config.toml
num_hidden_layers = 15
num_attention_heads = 6
rope_theta = 10000.0
rope_fraction = 1.0
beta1 = 0.9
lr_head = 0.00115
final_lr_fraction = 0.0
max_steps = 11126
Each number is 50 + 10 x the weight over its row's rms, rounded and kept within 0 to 99. Layers, rows and columns count from 0. The size before them is the row's rms in percent of the matrix's.

# layer 10 attention query, 192x256, rms 0.0671, rows 0-7,32-39,64-71,96-103,128-135,160-167, columns 128-255
084:65 44 73 58 59 40 53 44 37 67 55 56 65 53 56 58 50 60 46 43 42 40 53 59 44 46 52 56 61 61 39 48 49 53 60 47 43 33 53 52 44 65 64 60 42 43 57 43 80 56 49 70 36 51 39 58 47 35 44 43 60 27 60 64 60 35 59 51 60 52 44 50 39 56 33 57 53 42 31 47 44 45 61 36 50 50 50 56 69 51 38 55 60 53 39 34 47 43 51 49 51 54 59 64 50 61 43 63 35 60 63 48 42 43 51 58 40 52 58 56 39 56 64 41 56 58 32 67
088:49 46 59 49 55 50 43 67 54 51 47 68 52 52 38 39 40 66 70 40 55 52 43 45 40 53 65 45 43 56 57 60 28 37 51 42 51 36 52 51 48 54 71 38 45 56 43 57 51 40 61 73 51 60 59 33 42 42 48 51 52 57 57 67 68 50 58 59 41 39 46 56 42 64 52 63 45 59 53 45 45 42 46 49 57 51 51 34 57 51 41 62 41 43 59 44 54 30 41 64 45 42 54 51 60 48 47 55 42 54 36 36 50 38 32 37 21 51 47 51 61 40 56 69 47 42 38 54
081:36 60 36 58 48 53 47 59 57 53 32 51 70 60 60 39 41 48 64 53 38 54 55 45 59 68 63 59 46 60 49 60 35 40 57 46 76 31 49 55 47 61 35 56 57 30 60 42 48 65 47 67 62 46 55 47 54 49 55 46 51 46 58 26 32 45 54 58 51 33 51 48 47 55 56 37 60 44 54 39 38 72 40 46 34 46 41 40 62 36 53 56 41 46 50 33 46 34 46 42 68 61 62 50 39 60 51 48 47 40 49 56 49 59 54 64 64 53 41 48 52 45 66 59 54 52 43 48
086:59 40 48 76 45 58 62 58 43 39 33 61 43 68 56 58 31 47 35 54 62 48 49 47 61 44 59 56 46 64 44 60 57 31 62 36 50 27 49 53 51 46 55 41 37 55 49 36 65 56 50 48 72 37 60 65 45 54 48 48 71 54 50 56 58 44 58 60 64 42 45 36 47 30 47 53 46 43 45 50 48 49 78 67 47 65 50 46 46 53 52 39 46 65 49 52 64 40 52 45 38 46 57 59 50 58 68 42 43 45 69 53 54 64 47 54 53 50 49 46 55 43 33 32 42 70 67 78
097:44 49 49 41 39 55 41 44 48 66 42 73 46 70 44 44 54 68 49 62 43 43 40 57 60 50 59 56 56 65 54 56 54 47 61 49 30 38 52 58 34 55 45 53 44 54 58 46 37 37 51 50 44 37 47 56 53 63 55 38 48 58 58 56 43 61 58 59 46 70 45 47 43 62 47 65 65 57 46 40 55 35 31 46 47 62 52 21 52 68 52 66 38 37 56 49 53 52 59 62 52 57 61 55 43 52 53 32 56 53 34 56 48 70 50 60 43 52 48 50 55 46 59 58 68 57 59 65
086:50 40 37 44 42 31 36 42 38 51 56 68 60 58 54 45 60 58 38 53 64 51 64 63 56 64 62 82 61 45 55 51 61 56 61 42 49 52 49 48 54 42 44 49 42 58 42 44 46 26 45 34 35 52 48 61 65 32 60 44 39 47 56 56 49 58 36 56 61 52 53 70 44 62 44 59 49 66 44 71 54 46 47 36 54 58 70 36 27 42 50 36 32 57 55 54 47 44 61 53 53 48 39 55 63 51 47 42 63 52 46 47 50 58 54 46 45 54 64 74 51 45 56 55 57 51 53 52
082:61 57 72 36 58 52 60 61 53 41 53 45 52 37 61 54 45 44 49 45 55 58 50 52 52 34 46 41 52 38 48 46 52 46 46 44 63 46 67 57 61 43 48 69 60 38 41 49 47 53 47 56 48 52 53 49 40 53 56 49 29 44 55 29 53 61 40 54 45 35 51 45 50 36 64 46 44 41 28 42 42 63 62 55 73 51 49 66 67 42 48 35 60 50 37 40 48 56 54 62 53 63 40 32 64 50 58 32 60 65 50 44 53 34 30 54 61 33 51 67 46 35 54 48 42 40 43 37
076:55 50 51 46 59 47 49 59 58 61 51 42 47 69 57 54 49 47 40 63 35 51 43 50 60 35 36 42 36 64 32 58 57 45 46 53 39 48 48 60 52 34 51 50 60 57 33 35 51 57 53 54 57 57 41 67 81 57 39 39 64 51 43 55 44 46 35 34 47 52 45 51 65 37 36 45 43 31 64 44 60 61 40 60 31 50 43 31 42 56 44 46 49 51 70 42 55 42 62 39 52 58 53 55 54 28 45 36 60 51 49 64 64 46 33 39 43 46 61 50 55 31 54 51 46 32 50 51
079:63 39 46 36 45 57 51 53 50 68 44 48 40 39 56 48 54 41 53 59 30 40 38 73 31 44 59 63 44 52 44 59 60 33 38 60 58 44 50 50 54 47 49 47 52 54 52 52 44 70 50 50 49 49 37 52 56 50 68 67 63 29 51 46 67 69 45 56 55 41 40 45 37 37 50 50 65 31 49 53 38 47 50 47 39 42 65 62 46 54 65 48 55 40 70 59 48 67 40 44 45 45 57 28 52 45 51 51 58 47 63 45 54 58 55 41 57 54 39 64 63 48 46 40 53 29 62 42
072:41 49 34 36 49 65 70 41 49 46 58 58 56 47 46 42 75 49 41 54 48 55 57 58 43 61 50 65 51 48 46 60 42 55 52 55 68 49 47 50 47 59 50 52 64 45 54 41 48 56 64 49 65 49 61 55 43 62 46 43 67 55 56 42 38 61 46 40 56 55 46 79 53 44 45 52 39 34 45 56 67 37 48 67 60 55 50 50 65 43 51 36 42 50 59 56 59 60 53 42 63 45 31 41 24 51 40 36 69 52 50 36 72 48 49 47 55 56 60 58 43 49 48 50 59 40 51 34
078:59 55 52 51 48 33 45 34 48 65 61 24 53 43 31 65 70 50 51 53 61 47 55 32 54 38 52 53 71 35 43 45 65 36 53 53 36 54 61 54 38 52 41 40 38 60 60 58 52 48 48 40 68 40 51 56 45 69 55 53 63 51 62 50 52 53 37 38 48 46 39 54 60 55 45 35 63 49 63 47 38 44 41 53 56 60 45 60 56 64 46 57 50 64 58 54 31 24 51 58 46 52 50 53 37 61 51 42 47 49 74 55 41 49 58 34 59 61 53 51 68 57 58 40 40 55 50 77
084:59 43 56 40 31 72 45 59 41 29 59 21 45 52 53 30 58 43 32 48 53 67 62 52 46 39 58 60 37 37 40 60 43 37 56 52 47 41 55 50 63 55 48 48 38 37 53 52 62 51 62 44 29 41 51 57 55 61 47 51 49 43 57 60 45 48 54 50 45 63 45 48 42 51 55 65 57 56 42 52 55 34 32 47 40 54 35 75 43 64 55 52 39 48 74 45 49 54 41 51 48 55 48 36 64 37 71 46 44 40 44 53 69 64 62 59 49 45 51 52 58 43 67 64 57 48 62 39
084:48 47 54 59 44 60 58 50 38 57 59 45 65 63 45 54 24 54 38 51 45 41 49 43 62 53 63 31 58 51 56 67 66 42 36 52 51 52 57 47 42 39 40 53 71 50 57 57 60 50 35 56 42 42 63 44 60 42 39 38 64 46 69 65 47 41 60 51 69 39 50 27 53 36 41 54 46 52 69 35 33 61 38 36 56 57 31 59 52 49 56 50 28 43 38 60 68 62 49 54 54 40 38 42 52 40 56 59 40 35 54 47 46 50 41 54 52 55 49 44 41 59 55 50 57 69 45 45
090:64 41 45 57 51 53 49 56 36 50 50 52 59 55 40 45 45 52 38 46 38 52 41 50 77 51 48 33 57 64 61 31 43 51 59 68 66 58 35 47 53 57 50 52 50 88 43 51 49 64 50 41 46 47 45 50 48 33 44 56 40 56 46 40 56 49 45 32 45 51 77 40 55 58 41 55 34 36 48 74 45 44 58 48 47 38 56 42 49 53 43 48 61 39 41 66 40 43 67 30 48 66 52 54 46 43 52 32 34 58 39 54 68 47 53 42 47 43 48 62 33 49 43 54 50 61 50 50
092:64 47 52 54 71 46 56 58 63 76 53 49 48 23 57 78 53 54 53 62 58 25 43 34 35 51 53 42 56 42 47 37 60 48 52 33 46 44 49 31 38 34 53 42 57 38 32 57 48 51 40 52 56 48 55 50 38 58 39 41 45 75 49 52 45 55 53 43 58 24 37 43 65 53 59 47 40 40 46 30 38 69 44 41 44 48 50 37 49 57 62 43 43 53 30 40 46 41 53 60 46 47 47 34 43 52 60 70 59 69 53 55 38 46 50 55 76 52 51 50 44 62 65 33 54 41 66 45
080:58 41 36 35 49 46 66 55 61 60 47 54 46 42 43 55 54 63 54 57 58 40 43 28 44 50 41 55 49 49 47 43 44 35 42 53 39 51 52 51 42 42 32 46 41 61 67 51 53 55 67 45 41 37 56 47 60 60 57 44 64 63 38 63 61 41 48 63 65 50 40 46 75 36 38 62 47 69 59 48 48 61 60 44 55 64 48 47 47 66 57 72 45 69 56 53 53 58 60 54 43 71 31 39 35 58 57 68 76 47 35 56 56 46 56 39 56 69 48 41 61 48 48 61 44 38 54 28
052:49 49 63 59 50 38 35 40 47 47 35 30 55 52 49 32 44 47 60 39 47 64 45 49 42 56 62 40 49 75 63 38 44 41 48 48 47 60 49 52 42 41 37 47 61 57 33 58 55 39 53 42 42 41 48 45 51 71 60 59 41 50 44 38 40 35 41 60 54 73 42 43 49 50 59 44 62 70 56 44 48 40 59 59 48 77 53 47 44 58 49 55 54 44 55 51 37 35 53 58 50 46 44 62 42 44 58 71 58 39 45 44 55 47 51 50 53 53 42 54 46 43 53 62 44 64 44 48
052:50 37 46 49 42 39 42 31 55 56 42 62 43 59 36 72 47 59 59 77 51 52 37 35 68 26 55 49 72 51 67 46 47 57 61 55 49 41 64 62 34 39 67 52 49 57 70 50 46 44 50 45 49 65 50 44 48 30 55 42 42 50 51 51 52 43 47 50 39 37 46 48 38 61 52 47 46 47 35 32 48 47 45 53 39 68 56 50 45 41 41 76 48 42 48 61 53 42 36 56 50 46 65 45 66 41 54 58 49 53 50 47 58 45 54 46 31 56 38 78 45 49 46 66 50 47 41 52
058:64 52 39 50 64 42 55 57 56 47 69 58 37 66 58 38 55 49 28 50 48 59 50 24 52 57 57 53 45 34 54 52 59 57 52 49 58 52 48 51 68 35 56 43 66 50 41 56 50 49 44 58 73 42 58 52 57 56 41 49 51 56 52 47 32 60 29 34 54 39 33 65 58 45 38 36 61 64 54 53 53 30 36 54 49 30 61 46 45 32 42 48 47 46 56 39 66 70 39 47 47 53 52 48 46 56 56 62 58 50 71 59 41 62 41 41 44 47 54 37 47 55 41 42 48 40 75 70
056:50 58 52 63 56 38 42 55 35 30 66 50 24 49 60 61 39 61 40 40 71 52 31 40 69 41 51 56 61 37 46 43 51 31 73 39 62 35 53 53 36 47 44 37 47 57 50 40 45 38 47 54 51 44 58 59 46 55 36 38 48 52 60 30 46 55 70 46 47 60 59 59 44 61 55 51 22 55 66 58 51 58 49 64 46 49 46 51 58 40 47 37 48 60 50 64 59 57 41 43 39 55 51 60 35 61 60 53 58 64 51 53 55 65 48 52 45 44 49 66 53 15 35 46 44 31 40 52
048:44 71 43 49 32 38 45 68 51 42 37 55 70 48 67 57 57 60 71 37 27 57 40 50 70 46 51 47 36 63 54 53 54 34 51 47 54 55 34 66 40 41 66 57 37 29 44 49 50 45 39 52 50 46 50 44 57 47 69 56 55 55 64 49 53 53 51 54 37 21 46 36 49 44 52 36 47 57 55 49 46 54 58 58 57 59 65 45 52 42 50 66 50 43 43 48 27 38 55 63 30 44 62 62 51 47 29 51 54 61 48 53 62 49 47 59 47 55 44 40 61 72 59 43 50 65 52 50
051:46 57 35 50 58 55 36 55 52 52 46 44 41 52 65 55 62 48 33 44 49 48 68 47 67 41 42 44 37 42 56 46 45 59 55 59 62 65 50 37 42 51 60 44 50 57 43 49 36 53 32 28 55 59 44 44 61 61 57 51 31 43 44 52 47 50 36 50 39 30 48 54 40 57 61 62 43 20 61 33 45 37 57 57 58 68 46 53 41 50 54 61 62 50 44 59 25 45 61 66 56 57 52 43 37 42 56 44 50 57 35 34 51 31 38 45 71 63 57 50 61 54 69 48 52 57 51 49
058:42 57 47 50 30 65 47 52 53 31 46 41 38 66 57 40 39 46 31 54 42 55 42 41 53 54 52 57 58 45 60 57 59 32 47 42 42 51 51 54 79 34 49 64 43 49 51 49 58 25 52 81 38 54 47 42 50 59 33 70 47 47 54 39 27 51 48 43 53 59 46 43 58 43 61 57 51 53 70 56 57 44 40 47 48 39 43 59 45 43 48 53 44 49 55 53 53 50 52 58 46 58 48 72 57 45 79 58 50 36 53 30 49 66 47 56 51 73 46 46 57 46 64 39 59 37 48 42
056:57 52 46 66 47 42 49 58 37 47 39 50 40 70 40 46 30 57 61 45 64 57 60 41 57 50 58 62 44 61 50 55 64 57 51 47 42 58 42 52 37 57 46 57 60 66 28 39 35 62 56 52 65 56 47 59 25 43 41 54 56 28 53 31 58 42 61 57 48 57 50 65 44 55 60 48 52 44 48 56 49 54 66 47 65 58 66 59 57 43 59 45 54 48 63 38 45 38 36 62 46 56 27 57 47 44 70 54 66 40 31 44 51 50 49 52 46 56 39 51 51 62 60 51 51 60 52 44
074:31 46 56 55 62 41 50 39 42 45 65 35 51 42 42 51 63 67 44 59 50 47 77 53 61 46 62 53 15 50 49 53 41 30 43 50 52 55 61 52 50 48 50 59 47 46 49 58 52 48 62 47 42 43 40 47 46 40 52 24 60 28 45 53 52 37 31 38 49 63 26 42 60 50 38 52 45 38 47 60 59 58 50 45 53 58 53 47 43 58 61 57 73 38 55 52 46 53 47 62 56 63 45 40 59 57 35 43 47 76 59 50 57 56 40 51 44 32 45 24 59 38 50 68 47 53 44 64
089:51 39 51 38 45 55 50 63 55 42 39 52 41 36 39 62 43 56 58 47 49 59 40 47 49 62 42 57 47 54 44 54 39 76 64 41 51 48 53 53 39 51 50 69 53 28 59 46 49 48 40 33 62 52 58 36 41 47 64 48 45 52 50 56 49 54 40 54 43 49 40 43 59 42 43 52 50 43 49 35 40 44 42 48 62 62 38 42 73 26 39 57 35 53 69 54 31 60 65 70 45 38 47 52 63 38 53 47 45 38 56 42 66 62 41 45 49 35 62 51 35 32 54 47 40 45 42 33
093:47 49 49 59 75 51 54 28 53 58 48 48 49 48 51 47 60 64 55 58 56 40 53 52 53 42 41 50 48 37 41 29 66 55 44 37 59 37 58 42 29 46 53 49 51 54 62 52 53 60 40 52 45 49 79 53 50 49 64 39 56 54 45 42 63 57 46 52 65 44 28 45 55 49 74 60 49 37 46 29 36 37 37 40 40 46 32 36 56 42 54 39 52 64 43 51 49 69 55 39 51 62 24 44 55 56 46 68 56 58 40 50 58 46 51 48 52 65 43 50 46 51 51 48 48 44 44 57
084:66 44 39 65 55 51 65 48 34 42 44 59 45 54 57 38 42 48 42 39 60 48 42 53 46 60 36 41 53 58 43 60 47 63 57 42 53 25 33 66 42 58 56 38 54 53 55 53 33 58 35 49 54 51 54 55 66 40 48 50 47 55 54 33 53 74 62 53 59 59 58 34 52 44 59 53 80 56 50 62 53 46 44 55 45 63 44 38 33 38 49 51 57 57 41 49 68 57 47 45 62 23 39 36 45 52 66 45 37 56 65 50 51 64 35 37 59 46 53 46 53 46 52 37 49 57 51 60
091:52 48 37 61 53 48 54 34 36 58 31 55 47 58 58 52 59 35 36 39 51 46 61 54 76 47 67 52 53 50 50 54 54 52 44 64 36 52 39 59 31 54 55 39 40 42 44 30 51 48 48 44 67 49 39 40 56 46 47 42 52 55 39 48 36 39 57 48 71 59 62 36 56 51 57 32 57 61 38 63 61 57 32 57 47 65 41 34 46 51 54 45 57 70 65 59 54 57 55 59 51 46 57 47 30 54 44 39 36 37 39 56 52 60 41 47 70 56 43 40 37 38 46 38 51 69 54 64
092:42 37 32 47 42 56 40 64 23 40 62 61 57 76 36 48 38 60 42 56 54 53 49 62 53 62 53 48 62 64 58 46 38 60 58 56 38 47 58 45 60 59 46 38 49 51 60 56 56 47 45 47 43 58 40 53 50 48 43 50 59 46 62 49 55 41 49 39 37 42 64 45 40 53 23 58 54 52 55 59 55 61 62 54 43 57 73 58 45 45 52 67 54 40 61 56 48 53 59 48 41 66 52 39 40 43 47 46 47 47 66 56 51 36 55 63 60 42 57 49 54 50 35 79 49 47 48 58
092:42 60 63 53 55 51 47 69 48 80 64 49 47 25 51 51 65 52 61 58 53 51 48 41 49 55 48 34 58 42 51 38 48 42 50 33 51 44 48 52 54 55 41 69 44 54 50 45 52 55 41 62 52 53 57 33 50 49 49 51 41 46 50 42 54 49 57 58 37 27 26 42 50 61 40 61 44 42 41 27 47 63 51 42 52 44 49 45 49 56 31 42 37 54 44 47 43 52 48 51 60 58 49 64 40 45 35 56 64 59 41 33 52 53 63 57 60 42 46 39 50 59 60 28 47 40 60 52
086:34 76 47 48 55 55 44 40 58 52 53 57 39 36 72 46 36 63 67 45 65 56 50 46 47 38 52 49 38 32 43 61 48 44 36 53 34 41 60 52 53 45 57 68 50 36 47 49 30 56 48 53 63 46 44 56 42 59 55 52 65 51 40 77 55 41 57 52 56 61 44 43 66 50 40 70 66 59 50 38 33 63 56 59 41 38 42 44 40 48 53 49 47 69 55 40 36 51 51 48 49 45 45 50 52 69 59 45 61 62 44 47 47 46 32 33 24 38 50 43 56 32 51 23 55 35 41 44
053:49 43 63 72 55 45 61 38 50 60 41 54 45 34 54 50 60 63 36 55 69 45 51 42 46 54 53 65 65 60 31 44 49 61 47 41 38 50 66 60 43 58 55 62 46 41 60 41 47 45 55 59 37 61 48 47 48 48 44 41 54 37 55 49 56 43 59 42 52 52 47 43 29 48 50 77 64 54 42 39 46 39 42 51 46 51 54 51 52 60 52 52 43 56 59 51 61 46 71 56 40 59 35 55 39 52 69 56 62 59 57 52 53 40 35 48 67 56 51 51 55 60 52 63 45 56 57 53
051:57 48 63 61 48 51 41 47 43 33 67 63 52 61 46 57 36 46 61 45 27 27 52 49 53 55 32 37 29 53 52 54 49 47 53 56 59 42 44 50 42 66 47 44 48 49 46 59 47 51 57 56 64 45 31 59 63 51 54 66 40 58 57 58 43 65 43 43 61 44 41 50 35 30 58 43 51 61 32 48 51 44 55 51 65 54 50 44 47 40 59 66 58 55 59 75 60 39 45 39 55 47 50 44 51 59 51 51 59 45 61 80 58 50 51 70 55 40 53 52 45 40 52 45 51 44 41 42
051:44 51 58 50 40 25 65 53 45 53 42 46 43 52 41 65 53 45 51 11 38 48 53 58 52 49 40 37 41 53 53 41 56 45 60 49 51 45 46 71 58 56 57 42 56 52 50 44 37 45 58 57 36 43 39 44 26 44 61 63 31 44 47 43 47 38 68 56 62 61 41 38 30 36 47 36 62 43 49 36 51 50 43 63 44 36 56 41 42 60 49 62 56 58 53 54 60 38 47 54 35 42 44 54 58 66 67 54 54 56 57 60 45 35 39 62 67 52 56 38 38 42 57 40 57 58 41 61
054:42 41 56 40 41 48 46 64 53 57 42 55 65 48 50 49 49 55 50 53 48 37 60 42 69 46 43 55 48 46 47 73 58 54 55 39 45 38 30 44 40 50 51 55 58 57 53 43 30 48 39 48 44 53 44 60 36 41 48 80 34 45 38 44 49 44 32 55 58 47 60 41 43 47 60 45 42 55 57 47 45 47 40 55 41 56 40 52 71 44 46 57 29 45 40 63 71 53 56 51 78 62 39 41 53 71 44 35 61 45 35 25 50 48 67 36 50 56 42 71 63 45 33 42 55 48 48 43
053:60 50 67 54 46 56 33 40 46 43 50 55 43 41 58 24 57 56 55 73 63 44 39 42 63 55 53 71 44 53 45 59 55 56 51 61 51 51 67 45 47 36 54 58 31 66 64 41 36 31 38 45 47 51 54 44 65 40 49 44 32 48 38 62 51 53 51 42 47 58 48 36 38 39 39 59 67 56 67 53 58 58 49 40 44 52 47 46 65 38 67 57 41 43 40 65 48 52 75 58 67 45 65 42 56 51 53 51 54 55 64 57 46 44 49 71 47 58 51 58 45 33 52 51 62 47 50 57
059:63 62 57 49 52 45 61 40 39 38 30 44 46 63 51 69 60 53 51 56 40 49 42 45 50 51 41 59 59 31 52 49 42 42 37 57 51 39 55 25 56 46 41 41 34 46 50 60 64 54 59 51 58 62 42 53 64 58 54 67 58 68 51 55 55 51 51 44 53 51 43 38 54 70 65 46 52 62 46 45 52 43 60 61 53 43 48 56 46 65 59 53 53 43 54 44 56 53 47 38 50 46 74 43 49 40 42 61 39 58 49 48 46 43 53 43 53 42 26 54 37 73 60 50 45 62 55 44
065:53 64 43 46 66 46 49 44 58 42 44 50 49 47 57 54 50 44 51 68 55 68 59 55 31 66 37 55 39 38 66 42 38 34 67 38 67 27 46 41 39 41 44 69 46 54 40 59 73 47 46 58 47 56 54 54 45 43 56 55 59 50 57 68 54 56 58 45 53 36 49 62 39 59 36 47 53 35 35 64 23 48 47 35 66 53 33 67 50 49 49 55 73 71 58 39 44 52 40 61 43 55 55 58 52 59 18 42 33 51 33 58 65 45 54 46 42 44 37 38 56 46 55 42 40 57 51 68
073:60 52 71 41 37 55 49 54 69 26 41 49 69 53 40 48 35 55 28 62 46 47 59 44 66 50 65 52 43 47 48 62 53 35 52 57 52 59 56 64 57 50 55 46 58 36 47 50 50 30 48 54 43 51 60 48 60 53 34 65 35 64 45 48 47 60 63 65 42 54 39 49 36 36 63 61 64 46 61 31 68 57 62 55 56 52 48 59 43 57 49 57 56 45 57 60 57 73 62 40 54 54 52 41 72 78 54 57 52 47 54 35 53 28 50 69 55 61 61 48 50 53 48 52 61 40 52 41
073:56 37 50 38 39 45 48 57 64 25 65 57 50 45 47 54 49 25 61 37 56 52 47 53 44 47 47 37 28 48 71 58 62 46 60 43 39 46 34 33 38 46 33 27 55 52 53 43 41 46 33 48 67 47 70 47 47 48 37 38 42 61 48 70 64 53 54 39 61 43 57 48 61 52 51 51 45 52 59 49 49 58 58 45 47 61 56 48 33 31 34 53 45 61 49 50 48 57 43 30 48 60 53 46 52 65 43 39 46 45 51 43 36 53 56 44 35 64 63 37 71 43 37 55 51 58 56 41
077:54 51 50 51 70 62 52 56 48 44 47 62 40 54 51 59 41 44 55 43 47 60 59 46 53 76 55 64 43 44 38 46 56 57 50 59 16 34 45 56 51 45 50 54 60 48 61 28 43 60 45 48 46 56 61 48 52 51 56 34 49 38 54 44 46 57 67 66 33 42 51 43 66 42 48 43 53 46 66 64 49 50 54 62 45 41 45 71 60 65 53 59 59 54 50 46 50 40 44 56 51 52 48 46 59 59 55 54 58 58 53 43 57 49 53 61 47 59 43 56 56 41 57 51 42 51 49 50
081:39 38 44 46 80 40 51 65 51 37 60 36 54 56 41 69 59 49 61 55 41 60 38 43 39 57 36 32 68 49 61 52 55 51 42 43 52 61 45 40 51 58 28 50 32 60 43 42 55 69 45 45 56 65 31 53 45 71 57 64 58 51 45 54 40 23 57 40 51 43 28 61 55 54 44 46 54 50 50 54 63 34 57 58 55 48 46 43 47 73 55 44 34 48 49 44 43 37 41 38 47 45 55 24 67 48 38 56 55 67 59 56 40 52 42 39 39 37 39 48 55 62 46 43 42 49 59 63
084:53 58 53 44 36 50 71 46 39 47 54 51 50 26 57 57 57 46 36 61 67 35 40 57 34 57 43 48 54 28 43 47 38 35 62 48 48 45 25 36 58 40 50 64 45 56 60 51 41 46 64 53 54 50 57 47 54 54 49 39 56 54 57 49 57 53 59 69 54 31 68 45 43 49 56 53 54 54 53 59 40 45 55 46 65 35 52 71 44 45 46 42 55 59 64 48 35 41 64 64 49 42 56 39 38 64 53 43 46 70 64 64 59 67 37 50 42 49 58 31 55 46 67 48 46 43 69 31
079:57 57 68 52 29 64 63 44 41 58 54 56 41 56 46 53 46 72 51 30 54 35 41 37 64 46 49 50 64 41 56 73 44 52 61 46 49 59 49 60 35 35 63 66 45 40 50 46 47 29 46 61 47 52 57 71 73 56 38 51 47 44 31 57 33 38 54 49 53 50 36 22 59 47 42 58 46 57 60 46 59 73 58 64 57 41 60 54 40 44 41 54 41 51 36 50 54 56 55 60 60 54 56 56 40 46 46 51 45 51 49 48 63 38 42 59 63 67 39 58 47 48 51 50 56 51 42 62
085:45 40 54 64 50 59 43 50 44 53 59 59 61 44 48 36 21 48 59 52 32 43 52 37 59 51 56 57 45 44 78 51 50 58 55 58 40 65 29 65 37 78 64 36 55 42 50 43 63 60 48 65 38 57 47 72 47 42 59 45 45 51 57 52 61 65 53 44 57 47 69 46 66 51 48 62 36 36 42 57 48 50 43 37 53 68 49 34 53 37 50 68 43 41 62 61 38 46 60 45 51 61 46 58 43 67 60 45 43 44 41 52 46 53 62 58 60 58 52 55 41 41 33 49 39 56 40 48
089:62 59 39 44 76 44 59 45 62 42 67 55 47 40 69 52 44 43 64 59 61 44 54 42 14 39 58 37 30 43 44 61 50 42 46 49 52 48 28 39 44 53 34 50 67 45 53 62 55 61 52 57 33 47 45 28 41 50 64 57 59 62 51 50 31 46 60 59 60 36 53 47 54 46 43 49 57 49 45 46 56 49 61 46 48 56 36 64 52 47 45 36 48 60 41 44 42 43 48 62 46 65 45 48 61 70 30 59 41 42 50 53 45 39 64 41 48 56 40 50 64 51 48 27 45 47 50 51
076:64 42 66 46 47 53 69 39 67 31 50 59 49 49 47 48 51 54 29 38 52 50 59 42 49 60 53 44 51 48 51 66 48 49 41 37 39 31 45 54 58 39 62 46 42 49 69 57 67 54 45 62 55 62 59 46 57 36 44 57 43 76 55 50 48 48 52 50 55 48 34 30 55 60 69 45 52 60 56 45 54 52 55 59 53 47 47 53 67 46 52 58 47 45 56 70 59 65 49 37 49 58 43 38 30 54 56 45 29 31 73 27 40 49 47 63 39 44 55 29 47 45 49 53 46 68 54 61
# layer 10 attention key, 32x256, rms 0.062, rows 0-6, columns 128-255
034:45 53 49 66 60 57 39 31 44 48 61 38 38 60 64 56 50 72 46 47 68 48 55 42 60 37 57 38 63 41 33 53 43 51 33 40 57 59 38 61 47 58 52 57 38 42 53 46 40 34 67 60 36 50 49 46 43 43 32 52 45 53 39 52 45 55 63 48 63 41 76 50 49 46 44 50 54 50 45 39 56 51 43 40 52 39 39 62 44 42 50 38 41 53 51 59 49 46 62 58 41 53 36 46 38 59 45 53 58 49 43 58 40 56 33 31 43 65 63 56 49 62 42 50 54 36 57 64
035:57 29 42 41 47 40 45 36 49 48 47 48 55 47 66 40 61 47 58 53 40 45 42 62 47 55 36 40 56 52 50 54 45 46 59 59 74 45 56 41 37 71 44 61 54 37 55 73 39 58 53 38 59 59 56 53 44 48 57 66 46 47 54 48 51 57 64 38 66 57 56 60 53 52 49 60 42 51 44 63 66 52 49 41 59 41 43 53 40 47 57 38 66 43 68 74 63 58 45 39 45 62 38 43 47 54 56 55 54 60 55 52 63 41 59 61 61 72 56 37 51 60 52 45 54 47 47 28
037:55 44 46 32 45 39 67 37 42 48 56 51 61 64 43 56 51 45 58 42 46 42 37 63 52 48 27 46 51 63 54 44 48 45 57 66 43 60 49 50 42 65 55 54 53 31 56 60 30 40 40 55 40 45 45 30 54 49 36 54 44 38 57 59 39 66 31 51 54 48 47 56 60 44 50 44 31 53 46 62 34 65 46 62 56 44 65 54 43 30 42 36 39 60 53 65 55 57 53 33 55 51 60 50 46 62 66 45 62 48 41 54 47 52 39 66 71 33 43 63 33 32 57 56 43 68 39 41
037:50 44 49 45 63 57 48 50 70 66 61 39 59 73 53 37 57 41 41 50 43 62 42 45 48 43 53 47 26 54 49 57 80 49 32 60 72 47 56 52 46 65 47 10 43 56 54 60 57 65 55 49 46 36 51 55 30 53 58 62 56 67 44 35 37 45 46 60 46 55 62 65 51 45 49 48 60 39 45 47 38 40 32 51 33 35 54 50 40 38 53 58 44 39 43 32 61 46 49 45 30 61 50 46 64 54 32 55 50 38 42 44 54 43 44 56 53 52 41 55 49 71 36 41 60 59 50 54
038:42 30 50 53 52 37 33 42 48 33 45 52 42 39 42 55 63 55 43 61 60 54 64 51 52 44 37 64 50 57 59 35 60 57 51 68 54 54 54 45 58 55 38 38 54 46 62 67 47 64 38 37 35 67 55 33 21 56 57 56 46 45 55 57 63 41 41 39 52 58 52 62 23 66 53 49 63 51 45 57 60 35 59 64 54 59 47 32 46 71 67 59 65 59 48 59 49 57 35 55 43 45 48 49 35 43 57 65 37 60 64 39 43 31 47 37 50 49 59 62 46 75 54 61 51 53 54 48
046:51 51 66 54 38 41 59 66 43 44 44 71 54 36 26 56 63 41 46 44 44 59 44 74 49 53 47 45 71 57 39 64 37 51 69 41 45 65 32 59 52 45 50 66 42 53 46 54 53 55 56 33 34 60 53 53 65 62 26 55 46 63 57 50 54 57 65 53 45 34 57 33 56 51 42 58 49 44 51 53 57 69 62 45 55 45 36 62 42 50 58 36 48 49 50 40 46 58 43 36 48 37 51 40 39 55 55 56 29 59 66 43 37 54 63 46 46 55 50 45 43 40 40 66 46 42 70 42
048:56 60 40 39 72 41 47 38 39 44 59 29 40 59 64 60 47 52 63 59 50 42 47 43 36 61 33 66 51 45 63 46 55 40 48 50 50 37 37 53 38 50 49 50 55 43 58 47 40 48 43 46 45 51 55 42 61 46 60 51 59 48 62 43 69 65 42 38 44 55 64 59 41 67 59 32 63 56 43 38 33 57 37 59 59 51 64 70 38 45 58 47 71 52 46 26 48 30 48 59 63 59 43 51 60 38 50 55 51 65 35 59 51 55 48 43 55 54 54 44 52 44 48 59 42 47 45 41